From a checkpoint of a small transformer trained on Wikipedia: 16 layers.
Each number is 50 + 12 x the weight over its row's rms, rounded and kept within 0 to 99. Layers, rows and columns count from 0. The size before them is the row's rms in percent of the matrix's.

# layer 6 MLP up, 704x256, rms 0.0457, rows 137-155, columns 0-127
098:70 46 54 56 49 53 58 52 39 53 31 46 55 56 35 46 36 49 52 48 36 34 45 36 64 46 38 38 45 35 32 56 32 30 78 69 36 48 48 61 68 47 63 51 41 30 48 56 44 53 40 46 47 57 52 29 50 50 56 44 57 46 36 35 79 62 41 49 33 46 51 35 57 51 36 57 24 50 46 49 57 50 62 23 34 39 38 56 69 64 67 56 62 47 22 49 44 53 49 30 35 40 34 80 66 45 48 48 50 24 73 65 34 44 62 52 62 55 44 49 46 47 49 55 46 50 56 52
097:48 72 46 78 42 29 47 46 43 27 65 52 51 48 58 69 35 42 62 51 39 46 52 60 48 74 61 17 52 60 57 57 28 45 51 51 42 33 45 66 45 53 53 50 37 56 29 40 47 61 43 56 40 31 55 44 43 48 59 49 26 53 42 67 57 46 69 55 54 48 43 68 69 55 42 36 44 56 52 51 45 69 45 53 46 62 57 44 59 70 45 33 60 46 42 71 63 52 38 51 47 57 58 50 50 32 50 30 53 59 72 61 29 68 43 67 63 40 57 54 54 57 43 57 62 32 41 29
102:43 53 52 26 56 36 57 42 29 56 36 40 63 79 38 44 56 57 45 66 36 65 46 45 37 44 48 73 63 67 52 54 53 58 75 53 55 48 42 41 36 51 35 43 46 43 55 57 36 48 46 61 51 55 38 34 53 54 43 36 16 41 65 54 33 74 39 39 19 56 65 67 57 47 45 59 44 31 55 48 33 56 75 48 37 43 57 66 61 51 45 56 26 56 71 46 37 71 43 67 43 45 77 45 49 59 42 60 50 54 51 57 56 61 34 75 42 57 54 64 45 51 57 78 42 30 36 41
097:34 73 63 48 56 15 76 65 58 34 63 37 38 23 78 63 51 50 49 55 51 64 65 43 48 46 53 40 49 47 46 58 49 67 60 52 33 43 47 48 30 44 60 57 42 33 50 36 63 46 48 52 58 39 74 47 73 45 57 61 33 45 22 55 44 42 48 36 55 55 40 37 43 54 51 54 58 46 58 65 41 47 52 34 52 52 31 56 56 47 64 43 52 64 30 63 47 51 24 50 49 47 68 45 58 47 63 58 52 50 46 43 77 40 33 63 53 35 55 59 50 56 54 65 38 55 49 43
100:39 60 48 60 53 59 40 46 44 36 67 55 36 63 59 42 37 53 66 58 40 80 30 54 51 59 60 56 38 41 63 28 50 41 32 37 57 70 67 60 75 39 61 53 58 58 37 47 39 55 67 51 55 50 39 65 49 59 37 53 56 57 61 35 54 59 59 45 62 33 83 62 54 56 59 59 41 59 57 53 36 58 40 50 33 44 64 54 37 14 47 53 36 51 49 47 39 57 36 37 42 46 55 50 49 56 81 48 40 54 55 67 82 53 28 31 56 45 35 51 23 58 42 55 47 41 64 59
105:47 50 54 58 44 44 51 49 38 42 50 44 48 54 40 50 40 25 53 49 37 72 59 53 56 63 35 52 41 46 30 64 62 82 58 47 66 61 45 41 45 56 52 39 46 50 56 58 42 68 46 91 34 72 59 35 65 60 52 60 35 77 70 40 65 48 42 45 45 56 60 44 49 53 38 67 56 33 44 49 56 75 42 54 52 72 51 52 54 63 64 45 55 43 54 47 56 53 28 50 50 59 28 58 40 53 48 43 41 50 50 52 50 55 46 52 75 27 35 45 58 65 43 53 61 45 49 48
105:39 45 23 23 30 60 72 45 58 53 39 34 60 44 46 35 52 45 63 47 35 54 58 51 58 47 57 71 41 59 59 52 46 49 28 46 53 47 29 58 44 47 41 45 51 46 42 69 53 27 39 49 54 33 47 48 32 62 58 49 57 44 54 58 55 49 45 43 43 42 61 52 57 52 63 47 60 66 48 39 48 51 66 35 60 31 56 52 34 56 48 30 55 56 48 50 46 57 55 50 52 48 48 39 71 36 73 66 12 70 47 31 76 42 40 45 62 46 37 70 56 33 60 79 71 70 43 44
106:42 63 26 55 55 35 40 49 76 67 59 61 49 61 43 39 68 52 75 17 27 64 42 64 32 51 57 28 55 53 26 47 51 55 40 54 60 52 44 42 66 57 53 50 42 68 43 46 43 72 82 58 46 38 60 63 50 65 48 64 66 57 42 54 44 51 53 42 31 59 43 71 58 54 67 46 64 33 46 31 11 46 38 50 50 44 49 41 41 86 45 46 58 53 22 52 41 62 34 54 61 54 45 53 67 57 57 50 73 44 40 35 48 44 52 59 53 49 71 54 62 28 43 58 45 46 55 44
105:42 55 50 55 51 49 57 05 48 51 43 34 53 51 49 24 64 41 45 78 46 59 43 30 36 32 44 51 74 57 60 43 60 48 39 59 50 59 57 49 53 53 57 51 76 54 50 60 44 33 46 41 55 38 29 53 38 65 62 37 61 39 37 56 32 52 46 52 62 40 51 47 54 51 58 18 39 41 52 28 68 47 51 67 66 59 63 42 62 45 57 71 32 53 40 53 45 55 25 33 56 55 39 66 49 38 55 61 29 39 62 45 51 58 49 73 60 55 29 66 36 67 71 43 60 66 49 45
094:57 55 60 52 45 47 52 72 64 53 44 51 38 51 61 73 30 76 53 41 12 73 38 43 52 50 59 41 64 62 49 44 54 51 34 54 44 52 36 39 35 66 37 53 61 70 36 37 83 35 54 62 61 36 54 75 55 49 24 54 34 46 62 52 60 21 61 60 63 47 57 38 52 49 37 49 51 46 51 43 41 52 46 55 66 61 69 53 24 44 32 60 36 53 66 71 46 40 64 45 56 78 44 67 40 38 60 55 58 23 45 45 56 55 34 51 58 62 40 48 44 58 48 58 64 32 49 51
102:58 57 58 37 58 47 35 69 43 63 32 55 70 61 28 55 85 37 39 26 49 38 52 37 45 64 39 50 73 41 38 30 55 35 52 56 49 51 50 34 55 66 59 51 47 45 58 57 52 48 51 55 60 48 54 41 51 64 38 63 44 30 44 48 53 60 48 53 73 49 44 42 45 43 41 70 36 69 54 43 44 38 46 38 55 57 38 68 58 40 38 44 42 46 74 48 51 29 37 74 54 53 49 41 39 44 55 49 49 46 35 46 50 51 41 42 44 72 57 61 41 44 48 43 50 55 56 54
100:55 45 41 39 70 44 46 48 55 39 42 25 57 52 63 57 63 52 28 50 56 44 36 43 45 72 27 49 66 41 51 44 35 59 29 48 51 37 62 55 42 36 41 48 42 67 58 55 42 57 45 56 53 58 48 56 45 64 37 42 66 37 68 74 52 41 60 49 45 38 30 53 36 53 52 59 53 63 78 66 50 49 41 62 72 51 70 56 36 46 65 81 52 50 50 46 54 30 44 75 67 32 60 45 35 58 70 41 37 33 47 44 56 50 51 60 58 53 48 35 62 65 43 51 60 55 50 25
098:50 48 34 43 64 63 22 51 12 45 68 45 69 56 25 71 49 40 45 43 36 56 59 39 37 68 47 52 61 49 63 61 26 43 51 43 58 43 44 53 68 42 39 49 47 57 35 47 45 42 33 53 68 62 54 48 67 28 30 31 70 54 36 65 55 48 49 50 41 38 58 58 42 40 42 49 44 57 36 18 57 30 39 57 51 58 37 56 56 61 54 60 41 40 31 45 64 58 46 56 48 67 71 15 36 23 42 48 55 52 50 53 49 47 46 43 49 53 55 41 59 57 84 59 37 59 51 41
089:45 32 43 68 47 44 64 42 35 63 51 54 51 28 69 51 55 46 43 49 48 77 59 53 52 44 42 54 30 50 46 68 50 73 34 51 54 53 60 37 17 65 73 60 53 64 69 45 55 61 43 38 52 57 45 45 55 48 38 31 41 44 69 47 67 42 51 50 51 58 67 36 73 51 53 61 52 42 54 65 40 44 41 52 56 69 61 33 74 32 61 42 48 60 42 48 23 16 68 47 55 55 68 47 38 55 56 52 42 61 41 58 38 50 34 55 42 47 50 39 53 39 48 58 56 40 86 46
102:59 39 54 54 49 54 60 63 70 60 41 75 55 56 61 63 55 52 76 49 62 55 35 53 31 59 36 42 56 47 35 44 33 45 51 61 37 65 43 47 66 79 67 39 46 59 45 36 53 54 58 30 47 66 34 37 37 67 46 21 57 57 46 39 55 40 40 66 40 50 63 49 36 51 37 31 63 53 55 51 34 17 39 58 52 36 61 71 35 54 31 51 43 48 37 42 48 60 46 55 38 45 62 73 49 50 69 45 60 73 69 56 30 39 52 47 61 30 43 50 52 35 46 38 69 44 20 72
100:59 30 42 63 55 33 60 28 46 27 42 46 54 51 38 44 32 44 25 71 28 36 32 49 55 55 46 33 54 46 37 41 49 60 67 43 32 44 48 58 52 71 34 42 47 42 50 67 41 76 40 59 55 54 55 54 57 57 52 49 51 54 62 66 67 63 56 57 37 43 42 55 47 56 27 28 45 61 56 64 39 51 44 48 46 62 38 36 72 42 41 41 59 43 58 23 46 52 70 64 56 60 67 57 43 67 51 53 57 33 39 41 71 50 37 59 65 58 53 39 76 54 59 55 52 42 50 73
103:66 37 50 41 69 66 32 60 55 39 58 47 49 33 52 44 61 71 57 36 43 56 42 49 43 34 29 32 44 44 49 65 61 46 62 53 44 60 44 38 44 21 33 47 42 58 61 46 48 70 53 54 74 18 36 50 35 46 50 59 55 50 34 53 36 56 57 64 39 63 66 55 63 56 64 41 51 48 32 52 37 50 62 57 51 40 33 52 43 61 56 59 44 49 52 38 83 47 41 60 43 58 61 54 55 77 56 50 76 43 50 33 49 39 64 41 57 55 51 59 50 40 45 53 51 40 46 47
094:54 62 54 28 36 62 36 47 42 66 54 44 54 53 43 62 45 39 50 53 48 54 40 50 57 51 44 61 57 58 64 56 45 61 45 41 53 45 39 47 41 78 57 43 52 74 47 68 26 57 26 47 47 30 48 36 73 58 45 54 46 60 47 56 41 54 53 30 48 39 59 47 42 53 54 58 48 62 74 57 61 37 58 50 59 52 52 59 28 48 67 44 55 50 58 60 54 48 28 40 60 48 39 71 36 68 51 38 42 48 51 51 41 41 23 40 57 54 52 58 25 47 34 52 48 54 35 49
100:44 59 50 63 37 45 43 60 67 44 44 48 49 44 38 50 26 59 34 24 85 40 62 57 52 53 49 32 54 30 33 48 64 74 36 36 53 24 37 52 51 73 26 41 17 43 47 51 53 33 32 68 74 34 57 54 52 60 53 57 65 52 54 46 57 59 54 42 68 48 49 39 59 49 43 68 37 54 69 54 51 62 56 40 34 51 38 50 40 38 53 49 39 41 52 64 44 57 47 58 63 54 60 49 67 71 47 59 52 47 51 70 43 54 60 49 61 48 47 61 47 78 50 40 37 52 59 69
# layer 6 MLP down (transposed), 704x256, rms 0.0448, rows 137-154, columns 0-127
100:49 33 55 49 51 49 65 58 40 53 63 43 35 35 33 39 51 58 38 60 62 32 44 47 78 50 35 38 50 54 51 41 58 42 59 42 46 53 53 50 83 56 18 42 19 69 63 53 59 40 56 45 57 81 43 39 39 50 52 32 51 54 54 55 51 49 66 63 30 50 72 58 45 64 31 56 42 53 21 71 63 50 67 54 51 34 44 52 65 40 66 52 47 67 50 58 63 48 49 65 57 59 41 30 49 59 30 64 41 51 56 50 64 56 22 47 49 55 66 45 44 53 66 46 49 44 57 44
095:49 48 85 64 49 66 57 32 18 66 48 45 43 57 61 31 69 55 61 55 54 50 52 51 55 66 61 52 55 52 63 43 65 43 42 57 47 60 61 57 50 48 47 85 74 45 46 58 34 32 42 41 51 56 60 47 25 64 51 60 57 51 61 47 51 52 60 38 59 72 56 49 67 25 57 70 53 49 56 58 53 48 46 49 51 59 58 54 60 32 47 52 38 69 56 47 25 27 37 48 28 59 38 45 57 59 61 62 45 32 57 35 33 31 43 42 35 53 37 69 23 47 51 54 47 61 53 46
103:62 51 54 62 54 63 71 42 36 42 35 44 77 61 37 47 40 62 45 61 49 49 52 51 41 53 46 50 39 45 41 48 33 39 46 54 56 47 38 59 44 37 53 50 70 49 49 51 36 40 40 62 34 45 32 56 41 54 22 47 37 57 48 55 24 63 43 57 33 60 62 49 45 41 45 40 21 63 61 58 65 57 53 37 45 67 59 58 54 66 22 71 71 46 64 75 62 37 50 56 28 39 58 43 68 70 49 37 46 50 54 53 35 66 43 62 51 32 30 56 57 50 82 38 59 63 48 69
098:61 68 58 61 47 43 33 23 48 52 39 62 50 48 46 56 83 52 55 38 64 52 43 68 37 48 62 47 49 54 56 51 54 46 62 47 50 41 58 47 52 65 47 61 27 21 56 58 36 49 57 73 55 50 65 39 55 51 29 53 40 41 44 17 49 54 45 53 67 46 82 41 48 57 50 35 49 50 54 55 48 69 65 66 61 46 43 48 35 35 60 47 68 50 62 43 57 72 41 48 53 45 38 51 71 44 66 40 35 42 48 49 47 56 36 45 65 33 43 54 51 42 44 47 42 58 57 54
100:32 54 38 46 32 43 66 70 63 61 45 67 67 45 44 31 53 62 52 54 37 64 61 47 59 43 51 62 42 45 44 43 57 80 62 49 37 46 44 46 49 65 51 61 45 60 43 22 45 56 67 55 51 48 53 43 50 58 36 26 42 45 36 59 43 50 77 52 38 54 58 45 43 53 35 62 70 58 61 45 60 36 55 39 60 53 52 49 62 55 78 46 49 67 72 09 81 63 49 38 45 41 53 37 40 70 44 40 57 54 60 52 38 36 68 50 35 34 50 50 46 66 45 67 49 34 35 48
107:27 61 49 52 63 38 58 51 67 59 22 44 47 59 53 54 45 47 58 36 42 41 45 56 66 69 37 61 56 51 60 59 37 55 43 56 75 48 58 28 37 71 52 30 74 64 44 45 37 58 50 31 36 50 63 65 63 55 63 60 35 52 59 40 52 45 44 45 31 41 51 40 48 64 36 46 41 50 67 67 56 50 46 76 47 67 49 40 54 51 50 53 52 73 56 35 38 49 40 49 50 55 34 46 41 30 48 38 43 43 58 72 43 30 47 49 41 59 62 64 46 39 36 56 57 36 63 59
106:63 49 34 55 63 40 39 86 63 42 63 29 44 67 67 45 37 49 38 53 61 54 74 53 54 60 62 83 37 42 52 41 50 65 58 46 57 33 37 29 41 37 63 27 41 52 45 53 42 44 51 41 63 49 54 64 26 49 45 60 43 50 54 48 64 64 44 38 30 40 51 50 44 47 50 45 49 25 68 52 61 63 63 39 75 59 53 31 56 46 51 37 77 47 39 47 45 58 40 20 48 43 70 53 31 34 57 68 52 49 41 49 49 41 41 36 43 69 56 63 58 39 43 66 53 47 59 54
106:57 58 62 67 76 50 50 83 45 67 42 48 50 45 41 45 76 48 61 53 56 46 41 35 41 37 52 73 56 40 52 43 45 42 56 47 62 31 55 67 39 40 48 36 47 56 54 36 45 71 51 29 50 52 53 59 62 58 58 67 58 37 69 48 53 34 30 42 49 23 55 56 47 34 35 42 66 31 48 44 69 53 46 48 45 45 49 49 58 43 41 43 59 54 54 57 59 67 72 74 37 42 68 38 29 42 61 35 52 53 52 53 32 33 38 54 65 47 78 53 45 52 35 43 27 50 55 58
104:46 58 41 42 43 46 46 45 59 71 60 37 40 59 68 27 62 55 67 50 37 50 33 51 62 39 61 72 58 52 51 42 48 41 26 33 47 59 44 37 58 57 55 66 52 60 47 36 55 60 54 44 46 50 60 50 47 49 60 46 37 57 38 59 48 52 72 24 67 54 49 58 52 51 52 66 49 43 57 50 63 39 41 32 53 47 69 43 44 37 52 53 52 40 69 40 62 46 47 51 42 65 73 31 51 24 40 45 59 67 60 74 56 58 59 54 53 60 57 40 35 38 71 65 49 31 69 37
093:64 57 54 42 45 47 62 48 54 61 55 51 25 35 47 45 37 46 52 56 61 41 37 34 54 46 41 53 35 48 61 40 68 46 46 45 46 66 65 55 75 50 40 21 53 51 50 70 56 46 54 44 54 68 31 39 36 52 49 53 62 58 55 39 44 30 57 21 38 41 45 62 46 44 85 70 58 43 40 68 56 52 59 52 36 36 41 43 45 48 53 46 71 54 32 52 52 59 32 56 43 69 25 57 48 25 42 46 36 61 64 58 67 39 60 52 55 42 66 55 52 42 57 45 49 52 50 68
100:30 41 47 63 52 63 71 54 59 45 50 41 66 56 60 49 59 26 41 44 70 41 82 45 60 65 46 58 40 51 62 48 38 39 52 63 59 55 59 33 53 50 48 72 45 61 50 46 49 54 62 57 53 40 72 51 55 61 58 36 53 39 46 45 34 63 69 64 86 64 33 51 73 46 40 31 55 69 49 51 54 61 73 43 49 49 42 58 26 41 40 66 74 73 49 51 49 66 40 42 32 52 57 31 33 53 56 39 63 41 36 46 51 43 44 50 52 57 66 56 43 50 31 57 62 51 33 52
098:53 33 45 49 62 52 64 45 63 38 60 43 46 29 49 52 69 45 55 51 41 57 53 50 67 54 54 38 45 47 53 60 69 52 52 58 69 36 62 24 73 43 49 75 50 46 51 58 45 39 60 54 54 44 66 72 50 46 61 41 62 19 49 46 26 50 55 60 78 42 43 45 59 63 45 42 45 59 30 34 50 39 42 48 52 45 41 48 43 55 64 47 57 39 64 37 67 51 42 64 66 39 35 56 63 53 32 37 63 70 52 70 58 46 50 65 70 45 37 42 47 55 52 65 60 33 29 49
103:54 48 51 53 59 59 55 55 71 62 54 46 47 41 61 39 45 50 59 48 69 40 42 66 54 76 50 33 73 60 37 31 61 62 55 42 35 45 56 46 42 61 33 31 50 39 63 68 55 43 41 49 53 38 75 75 30 52 73 51 55 55 25 55 38 50 40 69 56 67 65 40 26 85 68 53 39 49 45 72 42 50 69 61 69 41 44 48 49 22 49 50 49 55 52 54 52 46 61 40 52 36 55 67 54 45 67 35 52 49 85 49 64 59 38 45 31 42 48 62 63 57 37 70 48 42 43 34
096:62 38 54 29 50 62 52 29 28 45 44 62 31 67 64 44 51 71 61 63 51 44 34 45 38 32 65 47 32 39 55 44 37 68 32 59 51 41 70 56 38 52 53 79 57 54 57 59 57 49 77 34 31 38 48 68 47 51 59 62 08 59 63 41 46 42 48 50 45 26 42 57 65 67 40 46 50 63 37 45 36 40 41 45 55 64 43 36 62 57 34 67 57 60 37 53 40 70 65 37 48 58 50 47 65 54 49 71 63 59 51 38 26 68 60 64 65 64 62 38 35 23 29 33 49 52 68 49
101:60 59 32 48 45 42 47 50 61 54 64 62 46 37 26 46 48 30 75 53 70 52 57 56 50 55 50 66 56 65 55 48 43 32 52 46 55 76 37 41 58 51 63 41 43 63 58 24 51 57 48 28 52 45 49 56 69 50 36 56 68 39 50 44 44 59 66 61 59 38 58 62 42 34 43 69 45 60 44 59 50 61 29 60 58 37 49 40 59 36 34 66 54 50 51 39 50 72 60 58 59 47 44 36 50 52 41 41 57 63 74 46 18 42 60 46 60 36 69 49 72 26 48 51 59 37 48 58
103:62 41 57 54 52 45 60 48 39 62 53 49 39 55 65 37 32 57 42 50 72 46 28 40 47 55 29 39 60 42 51 44 43 45 66 50 51 46 35 57 62 38 48 47 53 58 65 42 53 49 50 48 59 49 47 16 38 59 61 42 31 46 53 35 45 44 60 69 38 69 33 65 45 46 38 29 51 48 29 48 54 43 28 59 73 70 55 45 43 47 61 62 32 65 61 44 66 47 43 41 39 44 70 66 63 62 45 59 36 53 65 47 62 36 61 45 39 54 46 22 45 34 56 56 58 40 46 57
105:54 53 48 32 58 36 63 45 63 55 67 65 65 50 34 41 58 54 48 47 34 52 39 66 43 49 43 36 47 46 39 56 61 50 61 57 57 46 64 56 59 33 29 32 69 51 44 48 59 67 60 66 54 53 45 61 43 24 65 65 47 70 47 51 57 55 58 59 57 40 55 52 49 62 56 60 64 62 30 24 38 41 38 48 45 52 48 37 35 78 44 58 42 59 58 64 51 47 47 51 35 59 43 49 42 35 59 46 53 54 61 61 28 29 51 52 68 32 32 34 31 64 33 64 43 55 46 70
094:36 46 35 68 61 41 77 51 71 31 21 65 54 51 75 44 40 58 37 55 45 50 43 53 56 36 53 72 23 49 52 30 62 31 59 49 42 45 39 58 66 46 79 30 58 61 31 39 40 45 60 48 46 34 44 74 48 42 46 57 38 72 52 51 38 49 45 64 71 51 66 33 40 38 51 40 54 51 36 46 50 56 39 49 64 61 45 49 68 49 51 45 42 31 40 69 39 51 46 31 60 37 48 47 49 48 69 54 39 23 51 54 34 39 53 59 53 47 48 52 56 62 51 46 55 33 60 63
# layer 6 MLP gate, 704x256, rms 0.0508, rows 138-155, columns 0-127
092:50 38 70 49 67 72 55 56 51 53 36 55 61 55 44 36 49 48 56 51 59 62 52 51 54 50 56 56 70 74 63 46 53 51 37 60 50 81 57 49 53 54 38 55 50 27 42 47 32 53 23 49 43 54 46 50 23 41 58 64 68 67 72 53 45 33 63 41 84 56 50 53 55 43 68 58 48 32 42 65 44 52 53 49 38 35 41 49 58 36 40 31 44 58 26 65 24 49 31 41 37 36 33 74 51 48 09 48 56 53 56 51 32 44 49 40 36 62 48 48 42 50 53 66 49 43 46 43
103:44 59 58 40 62 56 54 62 42 58 59 60 66 65 43 41 30 62 51 40 22 69 44 43 64 72 48 46 37 45 45 31 30 45 46 54 37 60 59 40 68 53 39 43 59 43 48 48 64 59 68 35 24 52 41 49 51 46 66 55 42 43 35 40 62 51 68 45 45 46 53 58 38 55 72 34 57 58 40 47 46 45 51 57 46 48 34 55 52 43 38 62 40 47 55 19 52 59 37 35 38 44 45 48 61 54 47 49 51 46 20 54 50 79 56 54 55 61 73 50 66 26 63 71 60 46 47 73
097:43 56 47 36 45 51 62 82 61 41 74 47 41 51 63 56 41 38 55 45 66 68 44 53 34 39 44 49 51 49 46 50 32 57 63 67 59 74 39 47 38 40 68 45 39 58 35 58 67 45 41 22 62 38 43 67 58 50 40 36 47 41 62 71 36 59 47 47 57 40 25 53 50 61 62 64 37 68 51 43 24 50 50 57 48 60 62 55 67 55 53 53 28 59 43 46 45 60 48 54 64 57 58 34 53 53 54 69 48 62 38 33 70 63 55 65 43 47 59 66 58 40 36 44 42 47 64 53
095:58 34 31 55 55 43 49 45 18 35 45 61 68 49 39 47 47 61 38 56 43 44 54 38 47 25 59 48 65 52 66 49 60 34 61 50 34 56 52 83 42 34 45 54 38 52 53 36 50 63 54 31 56 36 36 63 60 44 53 54 51 51 47 36 75 57 44 39 46 48 42 54 41 53 61 53 71 54 56 49 61 55 35 60 29 44 64 50 43 57 24 51 34 55 39 53 61 45 65 53 51 47 47 47 31 46 35 45 19 60 71 44 71 39 40 49 30 35 39 51 53 71 58 67 51 61 57 42
103:45 25 55 55 48 67 50 57 45 53 50 25 37 53 47 66 47 56 51 52 62 53 71 16 40 74 31 39 44 59 52 32 42 43 70 35 49 50 40 45 51 45 23 58 56 43 53 46 52 41 73 60 46 43 53 64 37 38 69 46 71 42 41 65 48 57 57 65 30 42 69 59 50 41 50 65 65 39 59 55 48 43 52 51 52 54 47 41 46 32 46 70 42 32 52 39 60 43 32 73 43 60 58 39 49 11 55 56 73 39 53 58 59 53 43 53 33 71 48 25 69 75 29 49 62 56 45 69
100:21 33 46 43 72 42 62 62 54 61 62 45 66 64 44 54 48 68 69 25 57 42 84 59 42 72 42 59 52 52 46 27 55 58 54 43 60 48 44 63 54 25 47 40 50 53 59 62 36 39 65 55 70 50 45 73 42 49 54 48 44 45 35 58 59 58 34 45 46 33 43 70 60 53 53 66 50 36 63 46 73 57 36 62 63 78 40 49 54 65 37 64 77 52 28 51 44 46 67 38 45 59 54 44 39 50 61 53 41 46 56 41 56 32 33 63 54 41 86 45 58 45 63 58 38 62 43 43
107:33 63 53 56 63 59 43 68 43 49 41 70 42 45 65 53 60 48 68 68 32 42 29 52 60 77 34 48 32 59 46 44 51 49 51 79 46 41 58 43 45 36 65 34 63 50 42 38 47 73 43 37 49 56 58 46 37 63 49 72 80 35 35 49 52 48 37 51 61 41 59 61 27 44 54 38 60 71 50 65 59 42 51 61 45 23 26 73 42 79 49 58 59 47 42 50 52 40 44 76 58 35 36 63 38 57 56 28 53 52 51 48 43 55 60 52 45 50 47 29 66 40 41 66 35 39 44 53
102:52 46 54 55 59 47 48 51 47 51 52 57 58 42 57 46 66 57 37 42 60 48 39 35 34 52 46 60 52 56 52 76 57 51 58 47 42 54 53 61 27 72 41 44 76 38 77 51 58 54 61 74 31 52 53 54 53 51 38 39 60 26 23 46 45 44 59 66 42 44 54 46 75 48 51 74 47 54 52 40 34 46 32 65 55 70 28 54 47 50 46 61 52 40 53 64 36 63 57 62 72 47 49 61 66 49 58 48 36 71 43 42 52 45 56 48 84 37 48 37 55 47 53 62 73 47 40 48
094:45 67 49 41 47 70 36 61 41 38 31 53 63 47 33 53 63 62 42 46 56 54 62 65 47 48 85 69 40 56 65 40 43 64 40 44 60 59 68 44 20 51 59 52 59 48 56 75 50 67 63 74 59 32 41 66 42 45 50 64 51 48 36 64 47 52 40 62 76 44 44 47 68 50 37 32 46 53 74 48 58 30 25 33 59 63 70 36 47 38 53 52 38 55 34 65 40 32 59 42 52 53 52 64 53 52 40 26 48 66 25 50 48 51 35 44 42 45 59 51 47 55 45 69 39 49 45 33
106:62 47 61 49 47 54 42 45 68 51 68 49 42 61 57 65 73 62 68 56 59 40 59 44 48 42 58 38 52 47 63 39 42 61 61 45 42 53 35 37 50 46 46 46 48 59 35 65 40 42 53 53 41 36 64 63 56 41 66 62 44 48 46 61 47 42 57 62 45 43 81 54 47 53 38 35 45 58 53 46 56 66 44 58 49 30 34 56 52 63 52 59 37 46 33 52 41 65 53 47 87 31 36 78 49 53 18 18 46 33 54 55 67 62 32 46 44 58 44 59 64 62 78 52 57 61 45 46
097:58 48 47 71 55 54 69 55 57 18 48 65 38 44 56 33 53 37 44 40 34 72 32 46 48 61 58 46 51 59 53 54 53 36 73 52 58 44 64 41 81 58 56 65 54 47 57 33 62 37 52 40 57 36 40 46 54 30 67 40 55 39 57 26 42 56 52 54 40 51 63 46 49 46 52 46 42 36 37 37 46 40 37 69 51 57 20 47 57 72 43 34 46 34 50 56 49 47 57 57 55 54 57 44 53 33 40 43 59 39 52 44 50 51 61 50 46 34 47 62 42 30 57 56 44 49 37 53
094:50 33 61 53 58 45 66 58 75 71 33 32 45 45 66 39 51 41 50 44 77 51 48 54 51 60 43 51 50 60 29 21 50 54 58 50 56 59 49 64 45 47 44 51 48 23 54 69 63 48 55 45 38 27 67 50 24 61 77 54 61 54 43 52 47 56 45 74 59 65 36 40 32 79 63 57 53 40 58 67 37 51 57 41 56 46 49 64 48 36 55 51 51 56 47 54 47 52 36 43 62 20 47 76 70 49 49 31 53 58 78 46 71 40 28 56 24 42 41 72 57 45 20 56 50 51 38 41
090:46 24 47 59 49 17 70 73 39 51 25 44 55 35 61 51 62 33 45 31 47 69 66 58 76 76 44 44 46 68 53 63 51 40 68 61 45 78 43 57 42 56 48 56 35 30 40 52 31 56 27 58 55 63 43 35 48 35 36 40 62 47 48 39 68 59 52 67 45 47 53 57 41 45 61 62 49 30 62 68 51 58 49 55 56 42 50 47 63 56 58 45 44 56 46 47 44 26 35 51 43 27 48 69 34 40 38 25 53 52 54 57 70 32 38 61 39 28 34 37 52 60 56 75 47 63 42 48
101:44 33 60 57 67 55 34 46 16 26 41 50 29 50 65 45 49 64 47 61 46 80 41 56 49 73 61 48 32 56 49 59 49 33 62 63 58 72 55 41 50 41 39 41 65 30 56 58 56 40 52 46 48 55 52 54 41 57 66 73 53 32 64 40 45 43 48 46 42 53 36 47 52 48 77 41 53 36 65 34 54 41 43 63 55 63 63 68 50 60 60 46 35 46 60 73 35 46 24 57 57 48 65 60 55 55 49 51 42 26 49 35 71 51 63 29 47 51 70 46 54 30 79 61 65 36 71 59
100:66 55 56 47 48 45 60 41 39 80 51 44 23 49 38 35 52 39 54 33 46 60 47 37 39 49 45 53 44 64 35 37 44 56 55 74 59 62 37 42 41 41 44 50 58 43 76 74 28 70 56 35 63 53 63 33 53 36 62 33 57 54 51 57 51 70 57 57 44 51 47 62 56 44 53 51 43 62 53 34 58 71 69 56 46 43 83 57 65 62 70 51 65 37 45 57 44 19 49 42 43 57 55 44 46 62 45 53 42 30 47 50 45 44 47 61 37 54 38 57 46 56 28 36 53 47 37 51
101:34 41 49 24 69 79 46 52 58 63 57 33 47 34 73 52 59 53 42 46 67 50 36 62 71 47 39 34 51 47 42 63 49 52 48 53 48 51 25 69 52 35 38 42 48 30 47 47 42 58 66 29 62 30 50 49 41 60 54 36 41 48 45 42 52 57 35 76 65 54 50 54 56 52 64 41 54 50 58 45 54 61 60 45 36 45 63 63 74 51 49 46 74 50 36 42 56 48 45 51 68 50 50 71 59 57 70 47 69 35 44 40 43 45 50 28 85 54 53 52 57 43 73 72 64 64 50 48
093:47 35 62 56 61 44 55 30 54 53 54 57 43 48 53 53 41 46 36 35 38 37 31 28 33 53 42 59 43 54 47 50 60 56 40 53 48 34 55 53 54 54 66 42 55 47 67 56 34 52 42 55 36 81 37 68 23 54 37 52 69 58 67 65 26 61 54 58 47 47 63 26 47 44 39 57 30 79 55 28 54 62 42 40 45 58 34 51 40 63 57 57 46 40 49 38 52 55 46 43 31 55 52 73 70 40 28 58 52 44 59 43 60 36 58 46 51 55 53 67 53 22 48 35 63 48 54 60
098:36 54 39 54 43 47 40 66 27 20 48 47 50 57 40 43 24 50 40 41 46 51 44 29 48 63 73 56 54 43 39 22 42 55 49 47 48 63 54 65 50 67 33 53 61 37 58 50 43 49 50 66 44 29 14 44 51 65 50 41 50 47 52 44 63 58 64 51 51 54 43 36 58 57 67 44 57 26 57 41 48 52 61 28 52 45 65 65 43 33 64 52 58 43 72 42 49 43 42 66 35 41 55 33 64 61 46 26 60 77 39 49 84 58 49 56 41 62 36 33 55 37 49 50 48 65 70 61